Each number is 128 + 24 x the weight over its row's rms, rounded and kept within 0 to 255. Layers, rows and columns count from 0. Numbers have three digits each. The size before them is the row's rms in percent of the matrix's.

# layer 7 MLP down, 160x640, rms 0.0885, rows 0-42, columns 192-255
096:113109109116110090113117131109155127131097141174134134115109143183107173085116146111122141059133153134129108128129124143122071130105144135160087129128133141112118066087129137150114144080148134
100:079120158130142115114148102132134115109124161117078121146118118122142114117137138130116111123120135136095116124125145132116137099125102122115089132122115109143150138132123116135124125129101124
100:095126153148115111143141145115101107135134132115112107117164095123109139134131150155119138129096147094099106130137134144119112118118146132150155136126087135152098150086126173099147172130101122
104:135097135061153144132140118075140124097113123166107096119112137151155159138117130110146152088144106140117124133133125101074148133101119135140160131123135142138159124074158098121135115164153137
099:086104117101116136134144110162153124157133156156149139089131155126130156117126184110116164120120092118126152104119129131085149132147120203125112151125143157159150092103085105160161124130133092
099:114067134113083149167100161099166133113187140116161121158162144140106145154153095130115077152107113121135118103105109151142129107106154094129142135099129119172122094099134092153128102142131189
103:113124164121093143134146131096169102116142147123135102128137151157072152106117161086147118167122105150108157109047121140149138116177126126141096138094105120152103102095122142120124143144125111
146:121140150136185131127135144099177149131133120106181128150117158130139223150125141156123137114143136122107113148132120152131047144102109132164129109109122086137132140106107134117104130150090124
098:143146162123121143062165121147089138119129126120090177163169147117153141128093099077104127097146148105106069119171104164172100170124141083128119154128124103110113130128095097133128129088123071
103:128096132103126134118107106125153124139163105168154068115102116161147117138131129136086102128098126153120128142106113099111129168148168136119120150133087136130132107136133119131147127117143140
098:123176113123125172119098126107132142118124143147140145140136122132130092126123116112142136126116133136127145118091113150113115144122106155142111153154142134128154095136128185144123125147090114
099:140093168188139105116142135141118124142154156124106139148121138121127140121131122108111140136132118107147106157147133148115094103141142084128077099126079106108143138130112126103139120095169129
099:110121142151126119112152119152124133108153108136133105109100185162138134119104153148140134122148159095111154137136113133112148121105162112147182086103138128136072131149132096164136118138103092
102:139154149146139112125110173154123157090148090108141148129154106110147135112142103110146149121124153091131143108082149162132110114089105075104181148147109152180142116131151116130138130158144134
101:153137162120112139151124120142073128120146106114093126102118139106098165139143126077095142129125124122106119145077113126128120123100126108137125100159125106124135114122098100131111137113082085
101:145119220073112111141118126067152200134124141121138109117129116172137166133145132165106094119098121138092123130104138157100125166147153117119147129161093107102173146125150087135145129139127117
095:082132123119099117117156096135123100117112132100136098115111138140130138149109144150122139132089130152148125086099128085103124084162124120140125124089127118144136123180116150181129139125139121
098:156174133126147125104092123105121132128127116164124126131114083110135154124129137138138122150163140139143136122157146122142121134139154114143152151132099113162124138124140158107136134112132124
098:154119077110142186150117158115180111185151156156137141123108135158102121125094144157182113121170140114156118152111129087112162131129097133134147104159090169124137111140150139135128124081104123
102:154120131152097115102172171102137081122133122149133154121133110139070152096162119116132125129122125141120188113098076129145124113101115121111110145125113138122132181144080134174160099109076180
098:136135148140114139112119105131168103133124117124160162110121105120117110113148130164175155100156162120136147119184135108159123116139125167111134102160133110149161134110111124140118100124132149
107:139139155131115087121132089127051153171111158185130097122136141120126144111119122109144133148096135141144138157152174133133130149127152110151119152165135106132132200151125096131160153139150125
100:139148088092154124132117107132205128134150127134104104125159118090119151145125143144089185122167118156088140115141111145133137085187141088124132150157092139126117154129136154108153125136164095
091:116119127121128135112133151137142099119144106138150137104134123112127147139119140127120098133100150134125124116156175107142138105130112112167076085148107114125146099145132124122171085159108095
093:182154130113161089160122100137112116088133150143119109170087148096113090103117114133161122169109155131115160163120144141116074122093132123162054169133103076085095112156137215134110127120140114
097:134135133149143100120116148129122156094127141121134119174085128163140147151144112131108096129084110139111194160092143120131109105150128123159093122117159142126147132148074145126117132133095179
097:120162146104137143176163121138099133109089133117126157093121154123077109134124149137126126166078133084105151170114170130157139127122132134102144135090144159102174117117113112158125106156145133
098:121149117147080131136128129116161108082102124076149094122128122121117125122110113176109126173103157154099146120142126150119115124133078165107138108116142119105139159140153125120149172157144106
099:097091151126129161103126108141114125145094179173178127110119109160117100106152124107154091127168120128113130160147135122114168133114134094195147141112168121095128112126180160169113126136148107
096:158147117084128106115151168158091163054138124145120103150122114114123092124179153166106145176149128083129106108141086144134101125149137094127100134117147137116146121162125092122095116138119102
101:107165094127129150119128124109129122107156125158115135128124137098126137131103100124137126111143168124180135100148102112075093138117140128155098091138129135106131095126167107129168146144106128
100:151143107141148125131118133138151146151110149097101117102151116117110140124078124097136135145095165168126114120173128147126139150117145092108151139140118131156142144135176130141145128116126094
106:169127101122116117135140128195158158134094112147106112106093109105118120144125098117136174155145141185110103144060143172131105109132114138151152178120138130113169129152104156097134125137152150
096:144153166057131145135135123141108147140126137112141108139115110129123132101122114117133122106132109162091132158127129155122131136155132125132159154104144095070117136095113131091127134140149153
093:121102156113118113172122146145177128095120192137110152148125091106151141100106129138166162160120103178145146130173126120143108170109120111162126151117145177128090162109112119105121129125110136
094:118128136107145167139075135146102078131158135098113123108109143132148111116128148150117168109148122104115140096169131082108119116131190118163117117128153099098094107119114109106102068122186136
098:106101170120106088131104139129108172141175122145149110107135165108156144139110125147102119129143121098122168137125161088148162102133122116125132151116172127127105100147123131120136158103104094
100:129134123166170105148110114144134167118103089120107132136118156125173154085146119133151107148144148110133140130163127131121143121130089176159118163086146160142145139157133130126114088138112132
096:108135113110103142127119131157143111127128111113141132099119106131197134141086135139112127179146123154179121177133144113124139128137185139181113113138101144139171098116137119133165135113088144
099:131158120121119052158149160102196081128121116094132134130140120125118108123167133143139148121099159137149079163105171118085125156132178132100133106139146114123108078137175093101124149149111160
095:164144134151105160081151157139136179114149170185120134101143154105097131103108159140156124158135161170066144121073105099093127124136115163181126129140128092159130127132139120114078135137143146
102:121109124099130106139166137115122120129140094143131116112132118136139127101148152101130114103080084126129113158133105135140128104094128149121134165130090134093139117102142171159099143133153099
102:144132140122117112135136101133108159150116183144154168105108127139161128155127117126162132148108133149094121123077120135163128127136102134125171117122174143131119114150110116103127151121107110